From a checkpoint of a small transformer trained on Wikipedia.
Size: 19 layers, width 256, 2 heads of 128, MLP 2048 squared ReLU, vocabulary 1024, 26M parameters.
Training: a variant of Adam for these matrices, 1206M tokens, 4601 steps.
Each number is 128 + 24 x the weight over the matrix's rms, rounded and kept within 0 to 255. Layers, rows and columns count from 0. Numbers have three digits each.

# layer 7 MLP down (transposed), 2048x256, rms 0.0677, rows 591-645, columns 0-127
147140141134166110123135142147117137125164145145093108087133146125127126127198142079141110101095101142136148104135116140123124085100138147140141113124123102121138154138095138151146098081155154118113170092135102173149140098141120153126117147139138111139158116172079148138162153115145119116132136129097157125139113140082163109071116191155106069123165088118173189174182108134132136146150
129141134096103122110121114130136160118166143173140110133146111145124136076097118117160091097168123092133102113113139146188102096147145148162147164154163118103078120125131128184147175115095112109126115161134125128128141159163136137088128130157117133128119181111128095178114156087112188085136071155125124136109108103144116080129118128109126099159164177121116139147157113122111145118124
125151103106181101133101129090162143154125111146104099139178122138123133098109118104114092079103092160134142091143139146145136147146129111147144146124163106106099132130110099124156109165190107088112122144134107144132110148128168130145127115171148118116102129145109151171100104127123130168116167105148124118093113138136103106162120126107099148154125136180087145135179118130089120141122
115094125090138126160118153136157115156119122132097117100143140134128144098104109149160164193110123118122168122133111100120156123155155114123102120097122087158142124159157155129133110097109113114150170099112101065129104104157111119125130094151139136147121152136155098103150161125156114130113123141156129121158110157126160152113084126121152157131149139155134107116093145116102130117147
084123102139133156133140127149118126090118096115093146118121125127144143138109142137123151156128122118127097149136107125128144099140154120125132170157110150160143120088102146096117122115139153134144118166114128105137125115133125128138143124125154143142127128123123145160132132149122109103083112109120107083101123135126124178130147141161109127141138156145108145141156090161069135086112
064111123135121112120128116146161137111111146132092083129090179106142143113046098105132113117130140170144099198094133105138147125111123116113155125128074141116112147128110098119129112089143144136114102158085131102120139134151121099129154135124130140134153128157145140134117098131107128103157104158146148138142102166108146096132184116120113131157164114150140141104142091070105118130110
123114114123154136122095135085140152113158130109184102129128114234121050121114085162178093140130169136123113137178121115127114116133141118155124120139135184084144109125144124153147137103093129142086122132163126163127094132156119114127131152131109152097136127153129106131121116145109136144162126166106105099132108162116165150077141156101115111120159175094119140131065116078103131113186
112107125112132124083150130154138167125138133093137121117135067104134134080148080138155158137110175138111143109140204163122142128127118144143138130084173142149136144124112127152103084134066142137159124132098103118180115127112114082156172111140104132126131156116153120119104106141116116146107120062100152124134120175091178146155139120124143089115194139183128135147098119147126133123151
088118128100132120159168150101128167124114141151150116131126113122127126125169100134093141128117115143147126105158144155118093132168139143157160100109137099152096110081114204110126174131139139068113151121158128140139114139101117115119107137140130139174166151119130103101212137131062078115076143115126131082183102103135129151105137135140150121158178119164120107160148117141124108150123
104111096139155133128101119154116133068135137155137172124130078126142120130115097122148130120084143159128101164122123148118108111167154135081156132105127083096157166118107107124143147147127153153132082130154129138107171060106108125178170120160136113107135108119137111114145133146122127127139075149140134147108106112181125136129153096139105094133169149142113136177102113096108158153125
111147090127182153131114113100162087138139150140149147127130155103147129165113121103103125142095106143148110071161122138150146108142137101170092098132111148128088109155144140143116115151117112138127132142153120101149085124110088125157136113102136173133142121116112136083118153149134134124125145144102144140126135155132150135121140091133166136142153095123120127107092141164133150129128
106106157130117137107123132118170132092148110117122150116133165178172116129201167110118146139112150115155138087131140102109147109147132122120132147157117097150105121158142153128117097145135071100147118130089183143159110133133107133140199095159119160107169151119132131142134163115156115115145092117101108136126103122105112121143090118110140124056112077129162168137149157118143068154090
107111122122163120166113149139124112117123133122143158086127119159088114111137111144102142090152121119113138152176127146086100124084151104123114131121121126149130142127137136122136106173124119110124137132141154093088114166124136134106099138136121129162137138145128121157106155138083105158150141159139103150168138134131113119187121132118128160091145124131105090112149136176110189132108
114203111113170126141137192099194095121122151091118123119117105139130131104151121126126142142091112123172094093131133100133108127114130105138088111123110150138105122149185156131116130122123145126122106098104129174138101129131105116127140148132145133157101107120117089107130115164146146124113133156157145078136107139082156134124154121166148095133140143093109134141130147086141142093118
124132095126142142151151086156127128132099145151105131149117154130148113072139137115163133104156102118172163115124172148117130136126121136125140141171134103098152115160106148145126148112144087111136119120144109115068120125117132126106090121125139103142152122093125143119106169123133139111122112123099096144140150107147134127112118133142143132135126132110158136173141121168136150144121
145100138125145160143138125139118156132159153122104154117128112089083139145181104113124095141162120114072126130085127084172139110121117114196175131142130128125149113141113165128114133091115101079134115115147075135137141132139134167078145109100124170135120149132113127135095116085141144086136082106098072148096109135150143149120120100164132079117111090066071110121136131124176104154162
077134081128109123118093133140105147062121158131126083110128098142150139121123105115126085092144116181156175171118138120171119100097152114148123110146141080157132128125158124130126145127104119163116143129112114093142154151152103167134131106123094150120137104101119085106130131137089085139160155139142111087152136148122119123093114110135130128133160087106123139149112141148131152126125
104139140118115090128119095107135151152075148144174095090077128109101122124155087183117157142172160137105124180120106130135124127127162108151120096115110120117073146180115110156139137165176156135126125140102136148109122120103125179139097099168163147123134095125140112111136125124118109106127112121135071158129108151152095107112156111151091151122167173189131135132139131124117088125121
129133111127185107145094121140158124126127158108076132132140163104151138116122128134120127084149143138151147111137110127145149138151114139146133107123154121161137131143142114125110094116105099125105154116117122126082085132129106102153116104129117078146159137138109130163123120123117147126171115175114120110148111113110145160107118126139113149115145131158119136139128128161123129104106
131143105082136107110154104133119166149155115096131134120100131143139138151122128095092117125127083168135147169157155183112146138120102100127096112146108127108122094126119169136109130134077154150136119118090118111119131134148126084128164128144089154132133167096140120131145118177167094075097110129117096103166109178107147137154135149143116225094154162126091118112121106132164099085109
099144101121191112133129127123091145121100122143116067105131134155118179112137127136159157115104175069116111094105161157119075114099134140113137132092107145184088121097157123131072134118134154100166155124122142144105195128110116145112147079108158161138169077126150139140114102089113111102131134160099149106098069095135172162148115148116140104162130137151118114078114112154093181171112
131102134113147093129133161135130160097121120123129120104146150134084104092146090136087157184078110149104158120110110163102167145153115148077137122082145143103127151101109141169139137161148108152171116137172140129131158105160168155142096155150097178117100160127123115109129134113123088114141146120116131102175130128150119128117131165137103158109161130155160091085110129109139118127143
138128139069099133098090109119121147161105111180094155109110102172138126161091134118164111104130125116147115120106118140096111127112167153119195150199119154132156123125096156150118173151131124119130136091146133162134138144133128155102111109122107105143185159125136132090128128074140130126133142136143093112126125119138153147094121167113138134168142126132150124142112158113087143113174
078115157150102113152163132155129140160121139145120155130138150105130166159153095112122113100113092133143147151126112092112137167132151107099092136122087133105139129126137117075121152145087104122090130127152108118118120146144101125184132116132146093138112120085115099125119110149114125166118121110133132122126093123154165101135167129181143121123148103104151124145140118129096116154136
091096124079096094101123096107153130078142140152158120109129142171135151123080117172155129168110140157124150097089148131110146101170114117167141136132136142137116123130105141158084161152158100117129101142083140158108118127192106178117141180156146137159156135129134126163113090134121151178128128127109109123103137087148132146133145131111100093110114076142110189140146149083143127116097
144145116130102141107108113144129107076162134111093108115149121095105140152199163070102110129159159094117154140122158092147122139106106112126102167092116156137105117097125115113157108128144141120116101137089174101111145154096160117166140147114105137185141147110161140115128187163121119151110135101085137134151146119147092211115136099098164134143102121179141116142108112130131118130074
152080139105105108098143127107119149130144137156137132134108112081120104118151128111136143088160132107094101125091109118153097109127129121159132172169125134084126142127091146157104131131164161161140120083101163115130182120149121073119175096129158172207130097100128123104111125118107161113153134202105128087144118122125179062126149146087120098126161157130108106114128149149173109101153
098131125129133111147129135147152135094108078117082119122125123124143128122125112120115130118171119130113124140139125120161120114109121098128115101115102128109150129118112130100156144151152109147173121134139138128101094119143123102125138155079085124138150114135099136153145109143130110136150151115087154134118138148118131127137110147133158122151135142157114140125111146135090124093104
110134127118142118132145157133152122137173130118085120122093154138110148113142162110149136113149112117146083192171133115147134072122139147138170161160160088111134158149158119161136097116165160123072080127106114117120117097119108135131123141138141107143077106158139095155123154115110130102099085160136095112113121166141109123135085126139169159128105130156126114164134118137147100115101
114125091129133118132124136140160149181108165133103099118136178126109106137148139115094132117144152130141148117162117146127120133158174115099121106113132112121085150121138125110128133091129103171145137118122086136106103126128149130114117164118101114139150131123135132120114121105114145126159156127156134126156113153163139146154132098152126101131130109137102130119118143139115141139132
092130113111134139128117127109143142118083136070109119151137151116116111145122124137084169134136094125169117129146170148101161123126091075152120103172082154096113158071160106168121127117176178113124123114153114107042110138120122155133107120115151114126062158150112083137139167129128134130186108151103087114154138093146138148147141089161094166091193120096135182159144152109097125155143
125142109125105100149143177112105132092108149140112180148152114145168138124129106151149123121126126117094105159143151163138134125103133140166133143148130119151148119142158090135121122152132162132128119086117133121142104126109135114079123123132110097152174150166123095078136141152119145140103143174122114130150078113109105112125170094155131102105133127116142153107093097101118086132089
127154159103141097105129114130112147113132112129131084094161109110097129102125115139126144120140161151156153163141122184141152155138117131121166136176109114145155123104154140111096142151152087082136152103124140151125114179102147125105126127163112122143146179132122113116144109121175097092160153125158144119133095090132154087161138141095085154097153093129105162122119091156107074120108
119147121114153137102120127125107100107114124152087207096186123130093149093123146124122097157163108137093104079122181162095112132069148116071148084120139136153118119127141123117108178099085131160139107138115127101139163126112139093111133140175114142111121108162169170116115087102108133176112123129156127130159156156152131119125169148123162150111151113138090097161152147145154089133105
140167104133161161148106115109154158121158136154117074154117135147141159134133169140142160123138147118129084170179112084174109153124101095120131098178134130089150094123104111102137087098114118077120116145100109109126165103113111148145088109124172121163159097166125130167146145125116159132109155163139116101111135120148109111083077105146174089151104146160132093075184102174103103105127
137124136121144135124118142112142157110132143101163104103106129117150110182138146146128102085140149097153126155133126081124146140172141076123128140143135136134094119138113129146098137133089119122130097170143117140119104109163102121133070159082093143137087141115110152112149128134132137189150177155138157105116144135131106133133124083120082124108088144118131089125144105122148155187129
144156162135143162135145110153137170129145127141147118099112106106166127143161121106110172136084125094136151150113116136123092090169120131103123112132111105106119144107143100125150119071167128127116115146163080119099159143115127110154127140123127123117130125103090118122142147113155104121162120163138160136084119157087107102133100119165103092099071120148112105126092141144136159121099
129130163126147085106114134152109091093105112147157137112117143133105140110167123135175133153115148091117180111124131116114128094127130170098097146146164139146082131108107134101133107166106104152144144118122084108141156132134081114113120143160138145081133128212147141123126118118147118123075129112145159166149163145142119106133122140068104110113095139083146105122077127181158167110129
116174125152170087146076087116149124103117104137116125161154091130112118103115174123166133134126109141157133112116153131099107172132116146126115151123147132147131177115104141157150091117162121140090144145144085154113125126145054118115167141153106147099164127155088139135185152157168089107105142122166080119175113141165152149121116115107181163119121110170105127112114105139119123138111
102118135132145088188130097140119101171125121129046093116121155093136132113138163166146126155124158162094113135125083133159113107077121113155119132131114127108136117108146124132127103136146112125157143113102107114166158141131109133124124089127163127143128151142101114182143112091132147116133126169178123112091140134103133089117125120130118105173117108112107115117117116171084130105147
141131156138106123111091136154119131121091125098165158130103119160112108108133084118141171166103116139139095159156115136096087104106100130157078151152155102114122077173142102162128133109085097099149123129117171144147114131124144146135100156122099109101140155168100137120115081107101133104128135131118138109123162116118144147158171117143108136122130118118106094125128071163101128134143
092144133112141125123080114114141143123118159145075113121117112119158116080106124132166125135149130139127110159156151116177119122128177154117128151169063134151150116108104103151125123161116143138109138138120169160163119128121148140126107152105096128162155114121119121142158116159121168135108126108137133103115129131121111131134104118135133123147113097125131126120141096085153147115139
116140110108169114086133140157116153176150154166144190100137083177169148110124124177154109155105090097132130076088127112128158117128126138159096108143131151126105124116127137133110177137152075067146120145166129111131135156174114107130144103116098126085147148132062140139125143087194118141114119122148113116118080087112177084169125165095122109109098097129124144124085122130141165183170
129082143155105109113133141119122128093109171142103159122135124110158144112164112078122096164099159141148111120140114111116144117083146114143137127106149123120108116111134107181138105168146111093125127141133179132114169097136108097159164128153125101115115111140165139148108112179132085106139090096117099148114159123149124150141151132130113131136167105130115128148157137113094144127146
057163187122186110161088148135148115166105132100158095163099127121089163146179124124139140162123132124126166155132124159108104100131132134112108119094105129166086115162133153132105113123118142096134137120152143121172138117128113124116122101151176132172116118145101151095123125114140083129145094138143096154166096135122127120122151161136118112181097163142147107109103120135112169101137
125159163108136119128110139112080096139129097171107111114165190147108088141124101089153116101136167118135088127170131085158127151132128157095081150160109140143127121103113141078104146136132166128149110136099067085122117106116075151144136100135167077121158172102134141119136142061133089150080085140138172137133135104151104166124136154159108153150149145103146092150155144088124114163132
088141130100133152127138135118133154097188159164142120117120107129121179096080155136114127118127115110113178129137147130111108153156127155134148158141117147127106094088132102178147115175119146122168106132121130143143122129145129157130137106132168136125131164127089100158134110081132112157178132101106159089122133054084118119086145131110143163123123136114120141118085170124113127134121
152179138150157133177144163141161121144130125131092116121123121156096164128168104177130116114121068122124144117126120164098071149125120140153114137115102084101122167146104131133135162116148082158123136156131148144130130099111145110127080116133142136114137133148174109155118142179081128076081119175152101143101117171156098134162102125133110134111116113148036118111100109131094182113153
166108151145108150133188110162140169162159061116151092115114129098152094155134146159120178143114138119170121138137117134142116128148124098084160109129106111091119153166134103169087140101101069093142147123133102108144109109158136150140094117145090130133149116159101085111113151134159109091162104118165143140102109134180149141110147106135127087093139149167088135078127161172126162122140
085152138102128123170114149138146099157152119127085141149137188122106153105113119099116086160122146100127145135122126121143124125140146098142094146148148122154128113136128145130143140148121123110105126090144123154120147101095117141124140107083112119107152098127136156123107135110167114119130128106143130130125113119084113141126115170112179149134093140163137118129113129125120109138136
114175064137158109143177131125119152116161099111114146139131120119119161149136156111120115095089136142127103138113133126116141136129148128102105155159117140150155116130113128132116108115152138089124084125115105141172095132121088136122133110146122143137081141180119142108155121180142089116145136126129116166148111157115121105118093157101123142105132143106132156140115134129129111127141
117111119135162094084135126128167158134133143136126141152149100148146137132144109145083146123090113159138178108153123090169136167129136117161133111117132118155127159115118121112143148152147110112111084160117133103155103145105174095118139125165139065123118131080132105137130120130157138121139108110149161127088148131147116065116094116091155123125168112135150138110134132145130150124137
159121109101135109095143146138117119119173116100106137106134092113150128130109095135142155131161122089144126111159141163170109126135117114097141132113098127115110137102143137108115135129157135104114131186052130136146127142101094112115184110094118137134167176122111097114114088125121125140101146138087146147148103115124154113096110171121163131123085143150128121170132083168157106139105
128147137117139120135101149143145142135160112122117147142152156125131114092118130102128134154089132114162119120136107118147138119121142109121118068150114104128145150129095122125104164108118095161071188149126120114143102124112123148124121158148117145167095126108097143096121127136151118129140131113112083121097138142176117123111106136105163130150119146102104144124107105129115159147115
126152092151138101133129123112153129155109114140099125146136087107157116140131091110164104118113097137093088161126093082142152175159134120122159150136099136167125101073155101089124134159136103111137115120125100147133123098126115113134115070162150112112107123134112120129132118093090135115105127158154121112104157099163159128134096089168121075119147158099171102173146123138143105145132
# layer 7 MLP up, 2048x256, rms 0.0733, rows 592-645, columns 0-127
133155104145177142102148164124123172123103113157145106156104123122095100116142121104135101129127131116138132118101160117139143179128096147111087175091153105128121097097102119135152123138174084108124140133109153139089147146127128125130119167121114124135098108150168165163157107105063146128090120079088127177161115167159121116138134176139158137089130102097140200119136109073137123126121
162144116125115130107137123158108119113156128184125117130136109147131128125127146076120118097139117084122108135137126093122131182093119147133157136117156120122086113132131159128086125157183168157130127150150098156085137109122161143092105129101116133079143103135100112182111113109121170141118127088150137093141109140110132108133141158121138119137125153127093124147109108093153146096123
119131110134138106111129143143125117124135154108131114126095140106148132144120136119131141102109137114125136128126133124135150145100131146126141160097098104150132122129136118127126141128055118106131126107141140126121158145127121128108109125111141148119111074101136153128110117104106103200118151128124135143145120155136087122133137119123105127151152139133105154057129134120150127115141
147089139132144124120148146150108130152138129201123133109125115080135120106123116124113138148131116135123106152167104140144136128091160124143130127086119131146168124153132087139115133173122134141112136131099143139121121099104116154142092111100148113111134109077121139130143140184111174159153143122118141171144132136122102118143136105122165121096089096128131133148133114126144132150142
152129124083121129129151121125124135136099107156120110188089102132131117132145170085081161139152156094143125140106107102120144164120155140114139141116145130096086092158090152113141148113126149123184107115088133142068133108118160125130111111115142153100103115125152146113139128169111150146117155067087120132139148175105127133116101138124106124104161121150171102100104159119127148107095
155150123146126135107136111148100138166098139089182146130120146130139144131113154140143148111113144127159112123114144108113121150127144165108106119114109110102136068140113133136116105158091166120088131107164097139119151114144108147109142125116127115151114076136147103116091123127117112131194144157116129134128106090120140109165129146082155108144108124142131147145134166130116155110134
138135149110128145135083132119148161063127102141140135103129115098109091108049180124166144107120085111129115184100143117134101112132123145114147143138079123146165094154085106139087127102092145101140050126120149177142122105175134139076143095111075129113135121107146137113123181148143134120113143092159152079139127126111105124156138140105152143123148149110112139189135136129145133138080
130152160093125185104130106148111145126108111113162134110153107111124121137091111141133140120138115159160120113109139141143133138130124124097119145105159097119145113098154116142115163152136176136111094137101082138137116097098119093113121120126109125124138140134174137151136098156117138149134166104120101125139121130140071163192165110147153135140097133118128116117087114095128097141095
146139131110121123137126136128123122118103130132133075099137121107121098142150141111145127156173111153129095190100113119170146125117162142127102121069110123134076079133112158177115117114156105092077119144131139147150143100137119130144090134139083106168154132143147153153119115154159147139140139103146101114103121160068103145114173145125133141109144157110113159097187128125198112117106
140169125115162125114130154117135163101090104122142114127134133098143118170118143096126133100132117119112121137125117103158116137087144145111120125136124100146121143136179079117110114172141106150136101152103181139185137118138120134151133157114120124145124135117152130095113108149105166159118114060116126113130111174108120163112150120104185136134115132121114129138101126130169135118138
150153141123140104123114099159150117132148157117137109104106147131115132158064166120130093104150087145135151099125127122132166154100136141095113124099108150146143118145106121104106146140169135132148111166162103114140150092120084146153131149073136159101097103136137127104140090124112146175100149142121127144104117157130104112124127123149097137164170111126138121112134091137152136140088
159114133097076135159144134171122166157087112094140126127142123139178103147126129122121144094101182123150153141080130133131144160142131131103107119151125151111118090089110127125127092095097153136152114122130121144116125124133166125140147136069150122104142079175146135131112114123118138124139120129139152134121102153111143113107157120154159126152086121137155113132132141124145099145123
140124124153131117150106128097159127123089131105151124132147080098131092151142132149111130159106095130139106115074112147132111124141111127090135124103132113110169081168126112115115119121124130135137130106128137116136155108100107141118131091145108134139141102156150131118152119123119134116131161166148121103169153100140122129135128117158171174102095128102145105142066092112103147170126
134131124145131129147116117150138142192127116063130133146139132129147154147097135098106126146099144102159121141118179151128139142139130125114143148150170118154155124123117154145139121129143099136106111107125124137126144103131132114118117145111090130123120137140121122114128140121105071095127147092117141188104141124129138141126101132122113123092160067092137160115161124138126078116107
144129178120138113133096099096110179138099112125153111153102081121136108074117106140147143130129121143110126113158152163160143150090131164124126142120136130146123108056089062072093129138140166134135108136140128158106117081141101143117163103157150146116132110117137139125140089185096149127151125110154153112164091144140106149155136136124092082170123145113114156111123132123111156122119
162129163113121120118105128117096166195107161151128128120136148100116090102138140105107121139124106105116150107161093136114132144150112163114138126170123107136097120149101129145073143095111105086152128122129097135093128133124133170093122120137123167103128108113130143135162120119174109137133127140119082158123140111118114118128178140112143125146098154113117132096131118112138135091160
118096144122174130150122060152142141191135093107122136117072089146156097177136119122107125093141148181161139142136146174155130177065097142120108131111122086126131144107114143106133101159110132099143106142114137110142104114131138092132109084113121139145095129125124129129148122100090116118077129098151104120145101161156143096110133182135111109112137097115102092177147163098127095141127
136118136123104140151121139081143154135128172153135112161153117144117138122129139120134134166134133108119140125117101126159110127113130120124112151095086080121124115066109113155126128141131114130129125176146163151131135127127124120136122080130144127125150091086120165128118117130137143130111130116133128129137174092148128144187121129144147132076101132143154094144124141128142064140131
132142139138117118102096133156179129161145112136148107145130083125195057165084109108114117119158142132089104180133148075127127131114148136124113105090130144087106136082133149141092111132139127160112087160176128177139113090137120135135116111082121061089106122136133118134109088095142104100131102158113127116145157153126143161121161102141079160041165149138134094142150131110135140145069
147136137121155121128103138122137116118123137134128116123163074155149139134115153079077153137172100156116096146131107124164147156070121163139107109141107159114119116112124158132108101147157120136148073134121137168118149102123136136073109143145153094128119106129174127112166118143072126177097126111110120118138183139114119153188195190166149074117173156100185107169118120087120165161090
129109119121133101121149126124139195138135129119167102130117090150113138140125145156132147164104100105093135149142114130131104122135099145099118073116139143125129130095081112135129089160107115129109126113150120147141135147128112117113142114136098115150120099106168132073142123096136137144176150114162138117102181112161105144151162129111191123127145174122166117112160159097115121132152
159116097159136197119125145142085154155122146139141119137092115125140121121136122085136169117058104138140140115093129120161138179129144151133134171157154144142162066134116116148111124137106114136133102108153128133098156140082142166105125089123132108147123116109170152110130132158134091124113138135105171157072105112170123093090122143097180111125094112137145137142138117110154143120072
137114145108144132132133144133155162117159171128139120128146121085176117099147158106117125137141114095114090100117104157168151146123132125117118111081159080133128129130121151157161133184166161133140128164122135143137118087136143130116136106113133129135107116132127118144131128110117100172140113110128142101116122123137154142129148127168138145112107107113119160069139166128145136094166
146074139099106108134144133101148156120135122146145109134096137135110080135121142141132110102174126136138181126134169135143120128111154116109123134110140123172169131107102130099045134147173150132151141140111187146163117107135112117118150106144151159110126093134097113077116110118093113136161135134126042085176145131138081164148158153123127130113132086136114082126148158137129116127174
164120146127129113120121141095115179135147147117155046097121111099107178123088150115141154131190112097147157121151123123133096132153129126107147139136115146119128123104105138145142150115106124141136146144126147163142103121115097071112120134081111131107145095134159120096090087089122086153172127144108077151154110122132114115122127111087176166135135123055149119080143103139101130124115
153152142166163148113117137099142161121157124112169162154123127138143118115105171087125121115100147134157125171155158111098188140139165131094122157099083134127140106142134098129126136131086118143101135122138140167134123118100098142136123122113101150069130134143151124123111143096083089159087130081143138179086163177149129128169185146142105128103147101087103131110164132142123125159096
133131128167127119132133141098184148134094159146127141129116159119149117154121114114120121132149143127109143133099116136133112106100104135130135108140113086144122121143126075134103105139138123120130140112108138157105139105098145145101134117135147115120124092116113121113131133142118122146113124111079084194176151122149119163099156125132138111116136120140152126138131126122118097161147
131127146104112143113122124133138150095149127128157132148103114120183142142101138131093124137149107152129109159119088131143163121161158140132124133128138149147116126149122127178128082130138128101096137123124143159160142135133136092134132163088131142170119106117133092135126144104126175129148123102161120118141140158125132123147123151160129113124182116121142153177163121136136122124125
139137122151156125117113126080125129105111118150134128149125147135155108124087131151132170098120149108147101154112112126135107130144123153112114149108154152087162119107119100121117137133110183127103118138147157117109168088150146159113091091100116119105124145131137136129145114143136112119097154124155127154113110131131122163136094159142116120109126144142141120123121163143128096118160
153152176094140119127106127109114134152150159081132106146145134155163103164127090070134111094134154138140117117140132043131142129139103136120120111127136120135109131135147162154103101162173157133140086124130147183127165109143137137133137147085058124151058106163145133114123124124122127133160108117150130107124126136159174146182134124154114119132133134088122137176128154102104149216144
128147145130110144127106151112155157154137156142115156143113137079137111113140139145134147164127145176118112134151130138128066173128140125107102148070124115113141126141135163108120127156113169143101097134099167160158141136099166127117087085151109136093120108130137177119119153100104104142145125125112121124135149118136131141118118147109142132103150165113138115103136093119129112155149
142127123141158125118145113145158148163098143122125130120109123126112130138159124155140074123141156149098133163076119116117122115112129155110150155126133148142093075156125096093122133168129108119114080087122167157164108120087161101123108113121084163113105134138175141110135142104062138123135135118124132125122130083127081112164106150113102099124111144127181176084170112062180138149154
144101125132137162139156115123153136118120165132123131157124109121152103143148132112111159096093142083121129140140115106108166131106152158119127148161084127090105135111139155115132122130114132116120135148093095124155146055150152116111152153126108112180108137145127150123183105117056097124129200112141108169142114151140095089108142136102074104102112150110147107142143142154130116144150
145154127137106143125103136107153164124130191112136114100114091077131138111104143112134140066134142117146102121099179141181129160121140144146113137132121105121120133105110106165135115115121158140116106165104134169181113110110098120115131123138103138138156127140137146116115094140133103102151151071120119172128151143146090108196106094068179134139156140163150159115165173127155126116168
137156124145121143134117154120175135158113126141133131115126105175107117178134138139132115103085118134145127127107139150152169129064070148139146132155146109115144131120109132147129099139126107105089119139107165130168161149101135127163164121132125127133117123097134160114124125141142116132139151111121125116188111126117159135113142139142159133121122099130138142172111175113106140163157
116106124156136141118114146126131142110160161101142142159142119153120121111048119134144113132101143095094109132121138109118123153138117162121167191142130080098149130116114144154130106136086113130128113130133159134123120146134145113131130081128070148091131129126112123113102136136102112123050152121149114135159065082139115102144142123132107093117138148112126175183161165147156094128122
143127175104112116116136100126116129158131142137140092136095155115128109111089122103111127119168177141152158127128084160132121141122126126138122102123112127114112169152061094146086061142127124169115094162057142137130102171129111102135104155135142144119112137103148118098152145150154111140171117079135119088142101127129116162142147103114161128126150137151124141180130167096183117166122
163103136132131112153133155144141137181097173161166099154110110140154140119134103093141106098096156117136136164093120125129088141107134157084159125074137159068099074082138124165147110123154129118119113122143153155146144125122155118117130127102165139091091159094117136120162055149126148118132109116124170168105152133120134109084180148131143124136135125159122150150156143126137144133115
145112133102104121116125128149122136114120122130136108132126128111114141143090191144147131084132145160133130170115142115125132146106165114131114150166137133115113148123101188128134143135121129165080092109120132156147153131101118115131088130112100161109128117109145138115100133121108149135148136120118118129125101126110106127112138123142150103086141143131149154155170128097148100140193
139125152114145134156105121123134143137143153114149131088129108160120146149086140096151115150129122117111115188124135121149117147122096163117123141142151092120168128131154092130126148114119161118119104134134100119129133114104114161105136131123088180122097091096133113096113133141107088136124115101138117126100107156104126160163152187163136104106166145117155126167146095118197129125122
139130136110124151089090102147103127112168129133137133149138113130131129121122135099088115132117119161119095117089162144131150162123115137113131148094166091149154119130118131163101136132111173125176141139125096103101175128116133131106126117125121165112157121108139162088107106112138128137131125153134145151124151115153144111121097101138069103135131110148151142090144165139110099101107
135150138094139124126152170110114129106099124127148101085132096150135102139108143132156135113120151129162141159153147139087159141139140135093175158128124099150090097121092146130131118142140141150075084133127163184142119118157166111140111099092067154091121087102148134124160068152120145100156146045104094118116153147152128162163133171181121106121079107075117114070139091115155126135123
137151134142124101129140140120150126107139082122119147136138083124170132130117147120125123108138121115116132154142118142129126148122127131109130127124165122133135132101111141105118142138148129137151125151115107142118145126120144151141109116079117137105140127119116175123144119120154131144125121149123099133152099148166130163156167141122148137138109079098128135123132124098114158157130
156124120157148110118130133138166126159141114139150126151067138104128103175109121140119124126110124076148132127124148154136087150117145140109113116126133164084138130081133119121127128149105106119073116147109138132111143104084103132131131154098111157120126108085148125133165158136117112132132147115133125128115142102110132125144092116169140124109156120134105183122108116120128146145168
161125135124147161108124130142137125128110135131182114125130124135125105133113128100096144120174102124128127099127138099136144159113106157091123136142113155179118146125083143142123127128162158126129108137150110119100141090095092136149115108110138132133133131144159140118160069163095167163106120114140135111129165129125124158152126106092096105147106133097160142163111135125178107120137
141123152126128157083129107124152147183165156121131076151133112126208101116152128163094150128176185158151171153097095154127145190086111139117105143085156137149122136101136098122081143113140139141105141132122177136105151107144102166134128125102083118114074121141132109104131157111082123157096115140155144112100101124144088131167155154114140064074093134097198109161172101125159086119103
135146135139110132157105159128148150114062123152134085102151104166105100126119127085115114147108184129178135118109132146156133147099114117110140136141148132160128110108148118145114111111115137090144109088108097138114124119113134123151138149129112134141130137134133117117109086135134097120101120075150099169182146082174090143122142132171140119111211123084137153192165147104146105126099
156118162089119124159131102092144127096120110113124112121135097147123123157122136094157136156157121125125098156105106129115152168123127120096134144118121132153183073104109152167119124123161069090135099156144096148124122098132143130154127144113072133104121110146166120097110129137147092118123134035134148110160114119172102142138125141085114086118145096135155111106172111128149108104119
146165117133137122118138134113108117150078108112150130179135104155146125139116143100131127139097119111098117140108133168106106155108159109153140149136119069168126132142121140166155083137072171116085111140114133128125139112118148136137138132109114130140118130090133090141123113140083167132148140135125124134145121141129159144111104129143156139110145117120102132105127136138128133179129
153124103091110141115108127152096141118138117147121137065136140112136117145134145144127102123124159147126161137151124091166159161124159137124106143124113105146142127119101121150105120121104179122139138131135094149141114124102137164122113127068082108080136101121132132116130124123136102146131123101128154127132165159164179095145156135128119126107139121115162140150101115119131160156138
139068120130136138105144121124175122118133146141148144108140098132094111144124169147134134080107161122131118123121135111175101118090124150103100127162135117125159152096109152089116148156135151124144124132099073133179129085102158164107121149111160147118110099113151161140123160120162097116145149103170120140117126148120133119114145136135111093109104105126118136108108155037141121145116
130090131151114112116117141141112188138146158130145136162119112078120124099118148098147121113099151147159111175114142099126125154108091141124131091123119104136114068084128120124118107179127132130177114127131121228187123146121108102135058126121090145152122130125145143118150107133067118174141152103108105109179138138139145115116169123129116133124107111106129131153177123117140120165140
138139112112152076116108121132115129115130112116127155150076125129103115165115132131136081107162108149072126145165107130120128144122139153155100134095179125128135102155134146143127122137151127107162118090090148119119173089109118131112107159116148137109128115104109104124113142111122122122107113130109135162149123136108146141152167125156166069099119119124131108138161147129171091115161
134091137159121169107160117122145142143153175155156055140089126128084121099140166110128143130083132166174120098145132101154080115129112154134113116055117140145101111130106127141114094137108143148146106126103151105122147167135088066140146140143116121141109084123141142120093111099096152169152129152131124138122104114146177112139109116125111080120128097128108127061142118108180121152117